config.toml
num_hidden_layers = 11
hidden_size = 256
num_attention_heads = 2
num_key_value_heads = 1
head_dim = 128
intermediate_size = 1024
vocab_size = 2048
hidden_act = "swiglu"
norm = "rmsnorm"
norm_place = "pre"
norm_eps = 1e-05
positions = "rope"
rope_theta = 10000.0
rope_fraction = 1.0
qk_norm = false
attn_scale = 0.0884
bias = "qkv"
tie_word_embeddings = true
parallel_block = false
init = "orth"
init_std_qkv = 0.03
init_std_o = 0.0
init_std_up = 0.03
init_std_down = 0.0
optimizer = "adamw"
learning_rate = 0.00127
beta1 = 0.9
beta2 = 0.98
weight_decay = 0.1
lr_head = 0.00516
max_grad_norm = 1.0
warmup_steps = 257
schedule = "wsd"
decay_fraction = 1.0
decay_shape = "linear"
final_lr_fraction = 0.0
batch_tokens = 65536
max_seq_len = 512
doc_mask = true
train_tokens = 397100000
max_steps = 6060
dataset = "wikipedia_en"
Each number is 500 + 25 x the weight over its row's rms, rounded and kept within 0 to 999. Layers, rows and columns count from 0. Numbers have three digits each. The size before them is the row's rms in percent of the matrix's.

# layer 3 MLP down (transposed), 1024x256, rms 0.0458, rows 183-219, columns 0-127
103:491501504504537521515543488504496511496495484502523472529499507537501494459478535538544486496523487496537495458493489552473498490505503508525514522458497532480487531504460484545516516465523499501541546476478485545518529528468462492569488505484486510516499518530551516534527483482476487465492491462498577492521536513497519491461505495513482487462507467481505466507522537463478467470442
100:516513461503491503490513484464485523482487492525533488498507516492496491469471466548494482510524475506507478499424489539491504516505511503488470529473499471490497509474495522511499513542523517479510543501544474492454486490550505496482517531532460487512503497505466492467502472557469482532541509514440526509556498478482495510488506499517475480479486514518503533538455526502515522503517
102:511499536537528483493554460496496506515512518500485532527482529526512504520529521512498489481505504499516454497458499495521505494487459447508497508523517444488440501499513519493549486515503496526498466508505505526487484490473509540523462523471533526511523513478441480505488533472477523527511486530515536507540560467501495468525488474505512478510523477474466485463533492494517504471491
096:480499501483521498523452517473529522511543502487512511458466469484463495510546458502523468471479562510465517517505541465497523498502525518535512507493488480513507484493489496501504525497505509517513551525469474491443502491510519493538514504499482471502494494483525489497473526495552554501528482494509506540532529458491475520520474521496510483523490468494543539487523524503496504502492
100:498473483499524471570522468496492496514504486503491519539498502507489484515543512507512480535488501478509503478514503465492464496488506524555526494485515534513535495547552443480488535492533472489512506526513513470477502487490493489539481496494510507503505515500510514505544503490471492497487459472511478516507493473498500563543541523479506495482510434508527528497510517523548502514513
097:512505508505523510526505492482476474487507504548526447525493569532538457456477529488482492503504491486541464492501509503466511511514549504495496469506497514521513492500506477493495455508496522524480512463451508514496494535485465508509538493510488516542539499493459490479510480530494516477503547546495519485506522510487498475530487544479476492461477492458506530490527471498521475506498
097:527503538490527460494537500475468507521490494506492498535505497498491503562528512502552475489493504491498483475494500466466486505484500508547526488495492507455528504490496501503490489503489533515450490532527529502545476503531487523499475498525442487443484479454522483537478468512522495496459495483499432504499508504535494536549465499515469516532496530534530485505523520481496543497505
104:483473507531520436517486500531519490495517478456463464496521542531500461510526483491475491469498472533478481503511513499474497456483497512476486513498477486523522484516552480520549520465527466487546515475470537528528493478537473488511495541500520479514535506517530509497481499515462527480449497516486499515553492526490512495527521509513504504505460456512469529486456467521496482431488
091:520467495494545457498515492478555504511520549502496472493485543488448480493525504504460482516484503513523464490503508483501503508496505570486447509529498509545523519484524501491480535511525518493525492496471498472496504525506474491512470523487509507481509490472493521510525503531508550510496529540504506465484512501501486535535481505488511495454515449510507533498441535498491497486496
097:497475520541496511480489541471482498502507511479496490473496493463470539492501508546491503508497517483520511557502450480516466472469506525496500537441503498490514502498489506536497509438468529492530497530465430464510510535514458519503489516537466466525493490475531494464522513511468515501528545466479509490518534516518506519492486490511454490489514479528503480517529531541480467499431
106:509493546519477485524450531527540521526556473491477515511480515514500502513517501460472490482525471514512514541518463518532498502513509485473446465508479496474511460487496485504514508500525474455501519506521505449517499513495526453551443517510505481474479476526457486497498518486504512454471485461504526558527510499536492525488534498511503445531477516473485484477529496491505465490456
100:495501492477514534506504519485461490515494510491501455500510504533453533485528525483464465477459557491489485483538455515511425527496482496493521481492535476487521515539498493485530486518522462559536523508481506531490526513539476498522515516489525526509501531476521500512476495508518473491503492479513504473503470509494483508493517487506469515477509489480453522525511470502539509523485
100:549444501493534509494514503468490514509509517518512539520522503424540510487481466524470477511467517529496485492521501504490510469498495531490506526521455492445528488508505549543473501516527443479506483507489479475489484478517454513474548463494449537465527481502503502474524549559494441479504498494525518477490502537501487470492484492496512520493500451491478461533491511475517484522519
098:507518520511501488496541505513512520521507522500493488537485487497519507553496510473498479500508532511491519536496515508434520479494538518483510524504507511523496478498520533526517516532500518496477506498563467487481517505504514473450508505497451504491467498507498461479482516490490475511459500503447550495466478539497476492504478555475489510508520462503512548518510496548507537484505
099:489482490530510520506521548488483454528509480532491525486515535547482522497481552449497506491462496533497507502494481524519504526500501474512443510491504521493470531494477489471482480507522502512470483498488496498499532527534516513477450518504517479506515485495541441484504503513518513514508531480542486463476532524500493494539491523489499486511513484519486485529478491525495472497524
096:474504515445488520501450519511530550530516530507480479477535551488467459467490510526484509531473501502519487477497450558511501462481529502461501550484546496507529488539480514523527480496493475474510517498523492518496535511475517468541523436539476523541519513486492478528543464510530510505515466483524510455532452511476495469535523465521493502493499461479491530508476497473516483469460
101:537502495463503493487500542478494497511493538499488522443518497521521492440464528516501552507478511529475518448452467547504504502475519488501504470511431535524493513519490496486559518508473538539447545520501490503500491506483527518489517524494507514497498529477532495463468500495508482504467507536486510513500474443517534480484501557540465557518524516503489499504487509457497500471527
099:457489529569483483493504528502517511532474506508439495531478480514491522564492481437477483527506501511527500466514501499496515466528495563468489514488533534471505521498545500460497497539517485505486521520518442488501525473488521487486535490458484546489469472475465476513523477504463495500540488475516489519513510521467484454514537467519508483521453477475494508505503471516466469494530
103:482495486570455496520467528491485496502492470507518553485523489460529558510537452513521473486474498507511535513502490456531496452519517484495438471457465470501517497499496490508537497525505484498466532510521515482489473508534466513504480509495479483501509532546494480478484474522521545507502486541462498499512521534506517481472516478464499482514525541489493468539526497500503519506469
093:494483516506494530478497510499508463494505534530494522505502477522469517525520507440499487486515484495529474520515459549477488517532465534517490515489499507498512508476476514529498521455499468518547513534536495546507510553496486434511507488528488468516505486508546514524496473516522503506510483470509516549496568507476476537528516514505443494485489501498489515516486530530524499547518
097:494490514517525538505530471502514517480544486506507507518517487507468505532518514485507534459466531491504521475482489454501482489492511474512482532464456510553460500491522493464494506481508501475500509482490517460473529501481459508524527498499479531493532487512486507476510538503522537436544552515541504536461525497505504495483515497441496444460526497496527507505446534512493476494504
099:524496474508472501512525500547508484471455486512526485482518510558534482517453497555506507487458464486514486458509491499467506495510501468505501515524500494496450503536476511526523483502490490541464527488510497545482518514460503482502512495471504498470482519478482454472458489488477477518513518481470521496464489524455532499512510507496459507506514505498525462509511480500484510504489
097:520494476521473524467517503492470530497516533495494519480544451515484568473506547550481526487533496469497519490563512505532511488478502505459516550488430494491513511511474462496526471494515483480453493502506513504452509502486555498508479520511504480508492465539527507525492506482528516521525548478500477498481545534479462507426508561561504473508518488472502481517492503489491499469475
100:508488520536491473473537510532549520503528496493508523491489458529456537475511510517494450523510516528496504530488481489531464483515505501498474472540452496472481468480477507524496522592508496493461488499480482503474507520474475543462516513485477558506502474501522491442480502491500523513518531478489523503465499527504459503498513510517504517515497510492504489515492537487444476516547
097:521484486509515460452559516487515489517523525511493483449506491466472502486567476486500553501480451547509520533435520468483521532495505488533509498445514496498500487519499472500518516486513470516486495514508500529486497499459536441503448495516462507538528519490489521496472538515486480507451483510501505501479505517489507526506515523541472568520523550490463477514527500467483494464481
099:510524501493470439498512486491504497554508479487531501474504508501474488454506518472515507503503472513480506526515476491515510452471499503519466479496485465515512496503483464559474492494469418530537528502455489487561538528492506464483552524467495492521457532522525486452531524506470531509493516462510516500515512475521507528512529509490476480510469502496527548483475479494504475552491
097:485477458524523516525563509496480492521467473530500502483484509488495499496507501475524457494494478474491498538484530520458539483466512496514520497513471511548505488506512472506533505480511498529503459498452543466483503511493548467505477523538507534548494474496541500537499456512501506517511548491443454526525523479503499466509467521488522476451508459481474510498543511552541543486511
100:507502530485510495505463488521482529524518467476501550539482499527496501509492471471487487478511493529485517508507482457468492512558519464519466492503488478473511494475496471513491499510579507529565562507506482513447438497511488489513513495506514563483488489512499500501527479458523530502465513543503489512498460499507489487467531550457512488526501498495494475516530519512536447521498
101:488516531519478500510506499482490509460479492524512476534551497513504515500489462450473515453484477495502512512490545502508484513488522470523521492501509477460481528520485510512489475456490492484546477490478474486523506466462515477482510494502471477475477510498531515469491511532494444509515503482476546521517531507498452491485531495502502506525534473477460444516517501531541465513483
101:535500523515522509482528473482500470504498464560501486491465523483466506521519507535525507526502523529459505485481534462472512490474500523527527514509511471486509491481556521529492505502491525446511515531464494473516523494491522472456493513526475515483491507505506553482510500486499525498515462515520546478473523491495490480536510520509545533484469509499449451505564502474487484538534
092:488508503480504500491517474488501501519503484499509473471504506512516544501500501503514475509485471520507481496554539516521475520572519483548486495491496480506504464517494518484522468508557539488509463451524522527485480520487507468479524531531501508541484509510457525507542491501524481477469495506506509488524445527547479507485464493510491516493493528472517501533467481491518521487485
095:463511499511555487543472469514472502502460487438503482480476511497506525527517478536519538479490494523460477509471484494484508502538538507507489554515522506529511520448506494462489493512519509484524502515464526513470486465510496520512458532505510524483466503467502514485485504473488524514548521497487528451474553465487511515489474493520516492469520463472520480511499485455497463475488
098:493500479495483532502499491504486476533475494494512522518536502513550543455502494494510505486555491514464537507517510513514521539497511484527483427496440507485489542519473475553528531502509533466494498524467476539461519527480472477477468477465560520533543470495493507534514468499531536484466531510507492482438491519529519497518520537476531532499478544464506511502504497468501544495492
101:499480469514447504497502482499515543497504506504467482535525530480551497554519513505497499484463504497491471478481504533487435499496489470495473528522509528537499503525509509490507519447473522486473418519532515458500486513467467487483482510497523452479483510532474495500572495526479488513523520502496461509511506496456517510501495493489509507498507494524511528499515491562529469483502
100:514484470516498474498507542486490467493470530467493529521536493493492504445492493478492525470501488471498539566474504481524495478492494480506481480503484510496501494507446499489467512520511531553511488528477508516506517509502540549532506492486531474499520503502497525520465463489549460474506515490498507507510500453497489538485509500479506524496511506490536490478503475478504477538489
101:489500514484508482500484498456500486484512505536530493449506494537522466487520534508494501474478463544480526416550491523488494524533475514477475568453544503526508551499496511484504489500428513506503531513535510512507506542471527419501508468500495495499467518515526518468546517461491488459527512479491515518510465470520530491524496492503485517525519502554514455484518512469543518489525
103:474501491476488477494465514507488519473514481512481482524481527471475447558468517535478459468478514534475496473509480502474495489518489497505541566495477524527493492506501515510500523501505476456478511471489479478462486456515494466501495480522551479486511532516513511478503502438502516497490556509491498528517506497456517492510496506561474469505506472544540479473512480498537468543517
# layer 3 MLP gate, 1024x256, rms 0.0548, rows 184-219, columns 0-127
097:444497515498510500466498502483501507481468506464510518497516446470450470492507490518488538482512466526525477478514535525484516483501492506498536458512523532511508495473470538523505495530491481500519539554478498471512514479530533496548484491498453491537496484518482448513527466470514553520520496535501502491523482497536477495510498524549511526522505485454488508522503516520470519520532
102:517534518497519537501493518513543435485527492516465494512474463445522494491501507508514499519534476505529471482454526507450547455487487448485516498471533553509515503492448542499483523518496482530506454525477488495475512511529509472520501496506492494500472521512498474477509493462452495546494464472491505477531557483488499521554494490519502476528506473507501475477483514436501555493507
094:464512509537523511518521581550449529488509522464491510525489483532522487550501451475497483485504480484467480523488452525470516517496437491499502526461505535511482488498458544490498503472510514460489521525501484505511483514457500482497455491510460516456496480479485500472501472491465478523476463538464518471486517504551510501475524521488486539481531512494490473518530488500468497489519
096:509511486468524451513496466540513523507487498532479502524486489502499482476515492498518510514555448492516522471492545533492494499517521512494506512508528504472490475515538480449470518483507452504487506522502481499502506492534531524538526503515485513482501550466529519533463430478493490500547466499542513512497487515508465534482512503495461528492464491544487516529492498480508418521489
097:474480550475482550511480523500524503499491479518500526543521471492501480482485496449523523491552509495474514521487484508507478504475480549508517498509535479505473515504477495473530495539475459494529508559507515480515498498485540497502509484517508458535504530503523479526504485519509498499524452485492495480474512518509488494487468530471491501516497480537496479490520485544442551482509
099:517433437493504524487478486522534458524472494532546503544492466509523514510512478516508499511495531468479492486504471440472523504459473528455479521448502519482489502505495503466555517523539561508549473524501428485482521485505517515478496503521491487481497496488535488490476504490507506533527519498499506517532497500500489486510450485524514509478441459494505493482538506514507512510522
105:460460526506528496507465511491480513478501465478521528450514481451497493497496501426496535483531502503518546484488488510455527487450466475524503488523469523511485479483530454528478517453526527475511436518489463518498500463481477513491454503458514492528500467470523514522482500528520521495539515557529485475505462508481512518535474509470509526463505487507486490493495501498498480468470
099:497478543529520533482501504517516511478497476521518519542513501544522486524499492492521538498543525524508541512446494519496496533479459493522510524457521510542505480529539460524480495443522479494480523544494490500522504518492520510507504508518493473489508467467526487506458521500496499516492509485546498453483548481508502533530516516531481542435499480514454468498493500489528506531478
095:523516525506517481527465483494475518506492484508482509500512472489515487468514542536526510495557457517481470545477474515461511510534455520478520496535526491480471471513466512489487512496515542523527548455497554527518506488486529511530479507524479472473508493507512518496513527485505527504505497552525517496482460536514501507509532521468467488492478510486536509495457467498531447474498
107:496540526529535474536493490485548556542514484496483491450474500517479475516476475469480500536500498466481484511464497504502528498493511472513529488517504499491531484479478490538513525472511466496474489506521497481479478538506525488476490472488472486454509533504484455441481507525490531450450500482497518529496479525533476511542494493488449521526497513522532478482508479476523463474519
101:490490504524459485524516464505505476500561501496500471473445506518524491514477492534512509485538490503514475508568521487497497456523515467539464505443442530503524543530513542479481520531484479498482557483488509476513502551480483517513476514513520492477505480489474519512476463492507510493511464519532469524472500499514492472516513535503549473500515528471524474490481501537518516490505
098:500500488494529535488539482482547491469487483530508477505474547551466516541519552517485468477483474471455492489525510509468529519522525486556493485486524513504541495509565451507501543543524469537493490517523511526524492518475452483508534510490471432479484489466511485526489512498482516502524513492519466492482568475583435475497504475455507503474510474519480508474511501481523534469516
095:493534526514506477490469507554478510528497522485480502502515495505498498461481486528529505501462491474477497510587514505545505536505453502540484512467460477490489489508503511490467484528504517522492496515497528487523501475505534553500540516530531513486471509513541492489531454490506498510507541501538456543497490495524470481467533472565506514483482511484531481524497477474474469506496
101:475517510476493467527497486519485509492514507489507478496491495500463506554507512481504498536512493470464466478495497474506498500501483534465527539515506476489500481480525446558531496514539530507512493504533451492512479536542513443488517444480501500480498479490518505508511529530520522522528458471479467475516495486487478509473522504510508544457521478497497491463535483512469510538512
091:507470504500475470525479491467471500505471495493482508520466507483558510538559494486517508496539521498481496462490541444465520513524468489452510528468494493521473536497497508513457488489530523509502479454506479555513476522497502468502507505539473474515503515534510500496466494481467534533504520491518498522501503509527437492504484497518528521523470502525514511454504526494488521528483
096:517492442520529491494487480492517528505472477496513484482495451497514440553489501476456443480527498512490487534494498490504510528499472518499498477497492540497481498509447536517498485487499513493521512475484477487497513499526529458520524481499505469521507515528527505470477497522485545469464470471469505520501475534494482525522525566510539507502507479513508478518504533520431483497545
105:506495494516477527519520486535493491532499504519519519549495515480509519513492551479531541527498518531455561514505493477521513523524488525470513531524554515505453506536495489448502477486533534512452554499521487495471540519502493526486523483489481509506455501484531520497479497526534547474498535493476476543486505537495481522525463499486500482503446466503507515490483478490555458515539
105:498464504562473486496461487517500518494472516495511467541502485460499487535499486480531475463535505512572531511478485461455536514538487479548495486465498467489473483517510532472476477486522496512557482501499500509490476487539462467525459513493484508524487480517455547508490504476465521463520465509532528470510559480533514503523549478528480492502481478488508531534527535512471509461446
092:490489489465485471502470488503495488480541476483467487506477501501480498522495510512487496479552481492490483499499510533500496530514495529507483505520497507521547467500558466428495467505486491523468493479500487474528512487473525520495527486536486459506476491450490512532476514514511510467483472486495539474503513463480507514544513470513535529521466508561506490487465520512537486501550
090:444452477530531473487486475500475464521519517468527503532522499519509480510474517472533518528483490521521473503544546486497521508490534514525472526531511466468479490476499509504482513507471530467490551526449521507501497535473457497555477526505498490539498501445526515481461513512536586485554486459511499527539502507462482509514500476514461480521465480555504521469488512534491473477507
106:497481537471498463472468532503500507550485523479491513549496486547511498533519495466519480460527508501489523572478491457448501520486468536520511466526467550472540479474472514524478538535481493483518458438495503448494502519492487511506483490527488491495503446485540466510530540488518543533495485487493476505467546494496499500510492473544478539464520463495485503517514489485469518486513
098:536480488495474484547487468496524498478449493531499481504487544530524490521494504499531507528500532489494473472494503522449488545523549530483483461484482455468503518465509510489463520488503534523511472455489513520538505521555522434510518510451457505460511476495510502509484534510536515481531469502483492499535497505494497500512514470524445513527490479504529485484530495508468482534509
099:487508525494513491491510547481471505486488486501472496507507479504494505549507517544480463504515479473485497509486507500461486519486491535508459499457522470473428467537497463512551515492534526540536460495493535452490525531509466485503455543497458482481545533477532482491514513521513539504503519487528535508509540451511482516490490503468457463467484505446530518483534500489465485505494
095:505482481510531477556467507518541452469494494511517440495536524494507482506503478540536495508473492467532527459491462496488548521529528524491500489526506502494503510525495490504493494525489539509507512477552475464439498473494522513466513519527483483476555491474548503511428503484462464498514513546497556487495513469519514522489519481489474501530512488493537526547497521495441510504451
105:535476519488504491499551534536511487464489529493470464505472494531493526480507520503529512488555491449487528481518502498489517442480516516457516517477493451538506510466535504534509488511507480518511485527524519493510476522504472523486525479479499508500506506525498470489486469522472496509502537538445520495517522453458499550520528471500491490502477506538469513462494497463496539489476
093:494478505505512504466504518438527488479476519468504530533502519478467519510475477532491478457485506501502517451485505544513496486488530520512485487456543493490463514492511512494505506504515533460520473502464504486510479489513500531515536500497548462495523506499488521476514509494501534476522455574500569454509479487494502514518469465523508517519519474498501544512475465483465511481495
104:499463535443506471480484487504542513514491498517513468541526486498525490503496581478540470552503479465471531537487520474511489532479510504503481517470505495558505462505491462488524506504504490528483519540489496511494476498500476550517479487500529477482489505474514501485525481471514495547452454495513530505483506548486480513519480499526468501498506466514498514546462538495501452490493
103:461491436497495533497431517516472509505481490530481507497526481474462514477508504501553450537511522503481480537517471535522498529475494490500495550543482534472518492499531516462479504499511505534503505520477492498492470534528504529517477505462501503494470520493509477531525553474508535534527478503507483522479505479469514528499524503480499506483451527454483526499475490507524520497513
104:490481510477515495481499532508514490528506538499523498508490504486526492501472504508507517476450497441491477475536465502526504514559491498461514474522483444487521482506453520472489477447539504546541519494504537501456493521485478534478492424469519508489500438513493495497519534494527534507516504461541456511534531546516490503496460518476454462526429506458541472555450452510528517526513
091:488452520526517507499487473510544522491488497497498514514483458472504470507458494476518554499530537532458504486456534485464485508527488494472543442507474527524488513490543511434494507517489479527534493558476521509516540476536549520502507496461515500530522469520482503532495505499478519524493510511523474482518536500477471489452528508488549510480503530519536483510503494504503527484505
094:512478520519477505512489478473461470522508542500514487492517507473529543527474482494507497504533504516490483460519518482492519527456518493500552517503492492506539494510452561509547497451496532531489483492491470518468514465529541503513468477547542484507506517516554497497467462479487482512512522488510528499449512514518523511489499513523518531500492506521548497523515497512502459450498
097:500510461478480558494484528529527502512498526479454510548472494535501509471502488450526479449502478508511478521497508481493518548508505467465538523431502499533490490470452531485544463472499467500517531529519509471532511520516497507498475466500480557536502480511476504523475466551519489566520543479508469523503505525476522526472529487498501511490490503529555506529470480486473448504552
098:442504471488506520492470486496479517490511431547484511464485505550517539544522528557503507515541474513491481477492498488498483523480518469503452494478526506461515498524462518484478501503533454498497499511517505509481503468494501474508478454479515475447474500518499512490492454503489488521525513507464514542486515509499463551506481517516487468521485483512468466514483498506498523540450
098:447529497506465504490493511492512514523509520443519479517535497459503525524485528507534468474526505486483505445483511515529518486428513504501532508508463493493460508473541479491512542475488560518468493475473485491527469515498514495446534500508494477506507511495503468452493512494508504499508476512456499530508512541508516484469504492487507518448506519525469511476514502491524525492469
104:463521479410504487501528505521554497524445484531449479494504495502512577518499498527503481509511462464465525505470508481512496471509532509533507504491481504450535462489520502468485534478491530533514517499551500508496557525485502487507524516487465467501524492496474538487447491487483496471521494508537477485470527500474519544490479496540456481501471488520500499471498517516550477486520
099:489512484497515499489489511502497524527479542486464482511488476495512514513522435493504487490521502471483523521457435490447518485492491521472433538456546485530490472521525507533488537492496472483532477535500537536487520531519523482453511449491471499537533546533450510505460491502511529543512536499457506467500502490487505509471513466491514490504463477506514545507455480499509523504541
# layer 3 MLP up, 1024x256, rms 0.0532, rows 184-219, columns 0-127
100:471541475521513522479508508541474467479534497441470482512522499510515447479502486466506526443495472450473440467487526491461506507448496486504483495485528528492549527481552543504456476454522504519552491503467482531464477494526472569530492504490487535490519509474462465525451479503501478519499479496509520480539547494486501505495497484501508465519498498504547477530488469495463505502512
101:490510522501550520495485503497513491522493478519523541533469508476506518484492500524497475493487546463553506518466509512518558504510486482465552517520518508502500512457549522503463525522516485471479466536484504487522491504494499531480503528504502481494494532498503500491537486474531507488526509481529519493538498472514536498499462496486460494512529514421508494482500469476521538478536
098:492499507513476478491532450462467524471529521512526501518500463469478519500477512546487436500496496504501496475511525482512510462483501505443492519534468492460520495496505512518456516573517470496484490458499481483492539470470512505500495501534511469518508473514492477506508488467537486486534502556514467493479489498450506504534486524476469535486519493460528513511485501513511463483509
097:466503470508462483500502478523538462482542456489490505435536526451473492489543504497497525448512478489509512503491488507558498520504460498533536469525504520493478481470522506456494493510491532500469478519540524488498499487496448488491505444506470508458494501509495468505517495477522477494490477507493517498481542490519525504515469462522530516489535499495552485488515546513463522509514
095:505457510506510532483521513537492483513514490492515510503532499543497518457470498509532480506519494490514510498492560505504463459500535488512522510529468525514526462491459484487521484512452465504520560466515486510501491512515508496523507488524526541563503511480465508463519526496504466494514530490510512465481517530539510476492490537486493472490563499466494521484487462513524485499449
097:489510523434521482489510492524510513516493537494507519484535524511484500486536485511530527469489468485487505510523558563497529476508515539535534459515478491474523526528522516536483462488531512480511489536479472520504476564495531504516481484494486475511484505525510455481515457526463544472434527514521526471518487499526527492490533510522442473509522481536486548475502543501472530469474
104:482498534530500506493464490495519504521565520477507538491511482499479510536483510518479468468505537521515495452537499528499490482479521485539487512501479485573513510502513502471519488514471500508507486489526515493459511527536475527492497479517520500489575473539483537432485418557527522523525493529473479483525526505534510469471517486525488479510499518487512472515519510474523493473485
100:538471486467499456510491502535504502513474500481462476468485509510478514465490487496490456498445486492483484525541517486486512514541495483529481475570497480481456476509508526495499529527492534464495484478513523497470504514503467505545431470487518474496535488527502561478531538529503517516488523495485477502496477488466523463523496492453517460510472472512499502520496518538497504452508
095:492528460458475500479490511478524491526539533490499498515530509467489512515512474498481514512484528475484530517462504479502533507511469497441501469511480514510482462512495485476485476495492534490489499532472526519528500501496508537500534508457482510492515529471493448487504473563491513518518517505492506510545476473479537485467482508494517478505473509504482452510489470478487494514553
105:451509492506483507482486496499493520493450454473489473441478468474494494525465554515492489512485487471524508500466525501480511496489511466546471521504463509476491473449529533521518525518482459523519502507483443516453512517523504488483439535492512500503484515481501506464476521497525487550498554513481481485475502497483526522466459499492497533536505482496480475497520561476508511513481
102:530521476527531532469501501505536502547494430556498533444479512503481489504482487495506493525525454546538525531514511509468476491509462506490491496514483500479495461485454455518451469446468528505446493498482480534509499453491471449481482506525520514518474500487485491472488466516575537516495450505489519526510512484503509493482472530528558481480480528530504435480483507463521514521514
099:518472465471494507559517501504504515460492523518502480507435526513440491506451520525486458495484517500481469521508498488518505526520504506487484510527533552536514557477501524465463473493448535479511527479485502478478545531479489485487537454479487534491495465520490504524496499522485521507468484480474504529506507524480485496464498523482466531492482464486470476518486495485529494545529
097:475482485534507464515505528502528486526563469495497516483535499535481462484508517545501529523487491505490509432520498463522465490483487485475496510505540465511510486534536509485463464494508510504485462519485495508522541462495466460539489544495450515494489518499465539546538507521510505493475575544501466468505502491495499503501498517480514535489540502516479480495550566576494491489527
098:522470504537516528512504516511481471507504531553479491508500544522539474466467518496529488489492487535548513524533498500480505503520510486514496489490511523492482464509441495495505487476503506497535515479449503493482520465498504509480465502467509508498531538505527465515522476510509474532460564506540465482465479520528506497530498524500512467492493470527493507518459474453536520468482
094:487495516468475517503506493505494529501481523520473554493514507460529528501550517512481514465491531467476466504473507510489505488465495505531474526497520489493475501540445496508504516492482510483474523470528512545521472516430485470542539516469481506460527503531510493543523513511521481533550515460537510497496524489499511512468512453470508463504504530507539499487478520490504510525519
099:535524485472486525485495531497517515457481538537478537504505503514523507478454514526467520475518478479484478459481474528500507536498541484530516513506510510523434498524494499476535538472505488523501498482525473478505513482503542476469533533570483481540546455497478470522479483484525506494484485539507536495501500457520488489481478499500484502506472501513507516501499548526520531482538
099:502533528528534502462504548505531493511477534481476511536511504493531527519493477496461518505486541505532485509507505531517486487523510502519513447467510450477519451541507488541458491478514507470496447508435456476521506498465496513544477510484465461496491478474467504522512534530495540531512514512480530523524474476465476502496476440505512524534511505510479498525483457478467508447499
103:444472503487490505464528532515477482486499453473488491484510475510532505539534497500472493504518481485458467522457477514515479510498445517487525487483479496488466498513533511522514551535494514504486493489485549525505525478508546479547522470480465544493479510522531470495521491476484511526490493504465519481501427566451483477494541496445506476552505505507475464489477501519432489544549
092:477512494515504541454490505516509500517507576534463531548453501479508515476487471447539499501503497477439491494460513527503518508540493493540510530440505520459505489464495528517510510485465475488493522507491504503509496529501458499487508478530475535518498530541513502523484482526494499482494505487511494521506524494546479527490518553496493492519474517511465484501539543461461509539526
097:480517573527507487514538475512536506496509459483469520497462486460546487522547513504495457471515480460511551454512554472503507483550485485517516520462470493500493517500491455485508529511525480494493467532519550490536484460476512467528520497454519484484510494506519503494476516468500523545527487507499505452444531494528487520496484509532552511528468480500531512513475502529492517509491
102:508523467505522509559509514542544513488468489531501497492493503498550517476492476543476528444498461494502497462483490462515501518516513482532490486522508544492525512524503526502506482462518522529450490504478505501501518520482494480489521508494459493474510500491516477476502466421500511459507517511504473507500517496526525477531498501530472461489503496496507504507555555531489523479509
096:451491464505480489490528515472487516503580507493521497480515483474491507516549479499540496474513527428531543531547520473480525482498471458501516541524460521483464529463500516514477520545469502489493494496525522493556480525486498497515494523513518519551490512485487502538484508494472516559468500477495510508497516522551488502524504526465517494476511500477525477519491550491532525462509
102:455505529522503508504474476489493454496548507475534484484487486502497534506480511447523500482515486506527490472460480461501541480489509506456508539496515501478505499485518481492512513516493515484496527483495512538506523503461556552481550494492554496519508460456516506522510458509486451486501493462460506543496504534542509440508522534488499551487510554507491486534484484492490488518471
097:534510511533480439482499527453487503495514502492491531500509535477499513509485502483490484478509482563477480515478503523529525488493512468501443498547476493509509464480527449495513502518534523432505517492488472497476511507463521489481503464453518513493463493488525487531517503479542511501504491477548479525494491496456525533510502514516513513463509520504510483533493484516510453480503
103:504490514488473491502528469509550474503512510519466508494488480506507499481518562484502499513548491453523462490609529480491493489523493532497519508515514495520503485461514502515490442525523456540529483508491523471505506518515516517464490498447483517507440517507518505487494498526507506516548494485452489502536490493501482498508514507504489489505465522516489494488474521473493546538481
097:528561542506492489470513487530492515515545499532479535486501485508516463522501510492506491511504491493508487508536492529536492490521542453478490515518519534480498489493524525525551447552536487513495471516570465499499536453506501502514531478533559473461496501524501532501504473480459490494493480496483477483544517513531491544483514472499486539521518531496469501496497462529545501473493
104:516514526456504461479452491461503523538487487521527554469488474525508464528510506511555497479501508545499505501477474466501475490533483524514487483498539506536482491486524468498486496492507459521520533531494490524499490511455508515522495487510472537510453509540527493489541494485482517508471451534542498497499495552510468513495496499503498454483506495530476489499510555517509463512500
100:526513526534499470484492501497511499502527466552530475462508534519508524519523498478446475518494493512546498456477530457487528516524476490553460456498546452489467512525496510474502475493483493476484499494489471533521553503495503440520529509514509482465529494512526504482537506479530556488502507524504492520515491464517455538525476497531495463481504538497527543517498530475488503501494
104:459485460460446507493507507540504483527489507506475533564528467486497511473468499519521466494535468530525484489468496528483468502504515482502506518481536505540571482502496539518534479489487514468514534496533486484499511508481533538491504541476535532518522538510484506542468523496481509520527533476521499484503538502546501512518527515542530497532533532499488548533518514525522514510494
092:531491496526499515483544488527508508495478467499511484522506531547480498472450518501499537498475501506505455499483530511492509552543499455483534486475508510512499509469524512499497561487489488549546490485522499512537452481562512504482500447517461477518519540505488486495488506514508497504471481542487500473569490492475479500494513512468491495461518523469536528488534515462525523516495
093:469491480464490497507486497491509488516518464463474511499552495524504496494513514562534506512455537524494513503527455533474485483480511532514539532494497492505511511450501513555493498521504512473502476483482511504516488480526482526502503483512462509532494467516499480501522499530513539502490462487463496490553544489501498475508555495503529533492480482454468486474526549512503538461520
099:502497529512518476500511496490540509523537505479511508482535474517515493502510508542507479508439512536528537502487523524504511484444493489488468520500519476505528487468525535499499498528504471499482494495473483470492532503498411485488504515528446514501496473491501498498469514473482469477482498463473516501494518499519456470507480476499526492549491548453468472484481515500498495484497
101:439483503536497486512486492498528534515526509515490503477595509498491549478488461507484520502512485504522479522477532564508474496476559511475520480481480487531491501531527507527522482496487499487448488493516523471510499531470459485478476500499499486496498551451519498522532510474515505559503534505488534492477493493518499513505517504538494454468512517502511475501501484477490528457496
096:496534470497481531521465510528527508510486550524470466459481487515444502520456450449503536483481499505486495488493492519510542521485506543539515508528512557473502480535489532511493491495474545498507502488465512485507513518460485514538474485516498501480510494470478487515498535484479495495474480536483499529498466496525476502559488512512528553505517464498521560469508436489531455530498
104:446496505484504484463482503520486511490475497501513506471488486536519490474503497505509508490451509491470516524503533500505456526500531474470514495483475496477457507497486510505500484508451479528506533474500448527507523480483519486517504499467523504521486550550501487508510505541517492500526534526542446522468503466497516564482500499482518570525484486558428546501567519524485491503471
102:522483536483489478469494518493496469477545491510509450506489480482483501454509501496472475513495485510540459496533486512483509532503460559531513503508487481482489494480521487501521522512516530485513481523491482475469488489467518485512489515485513471467481528501496487497517497460549513488495499505488519443522520461465539518468526478472501491509503468529519471473512529469508470522544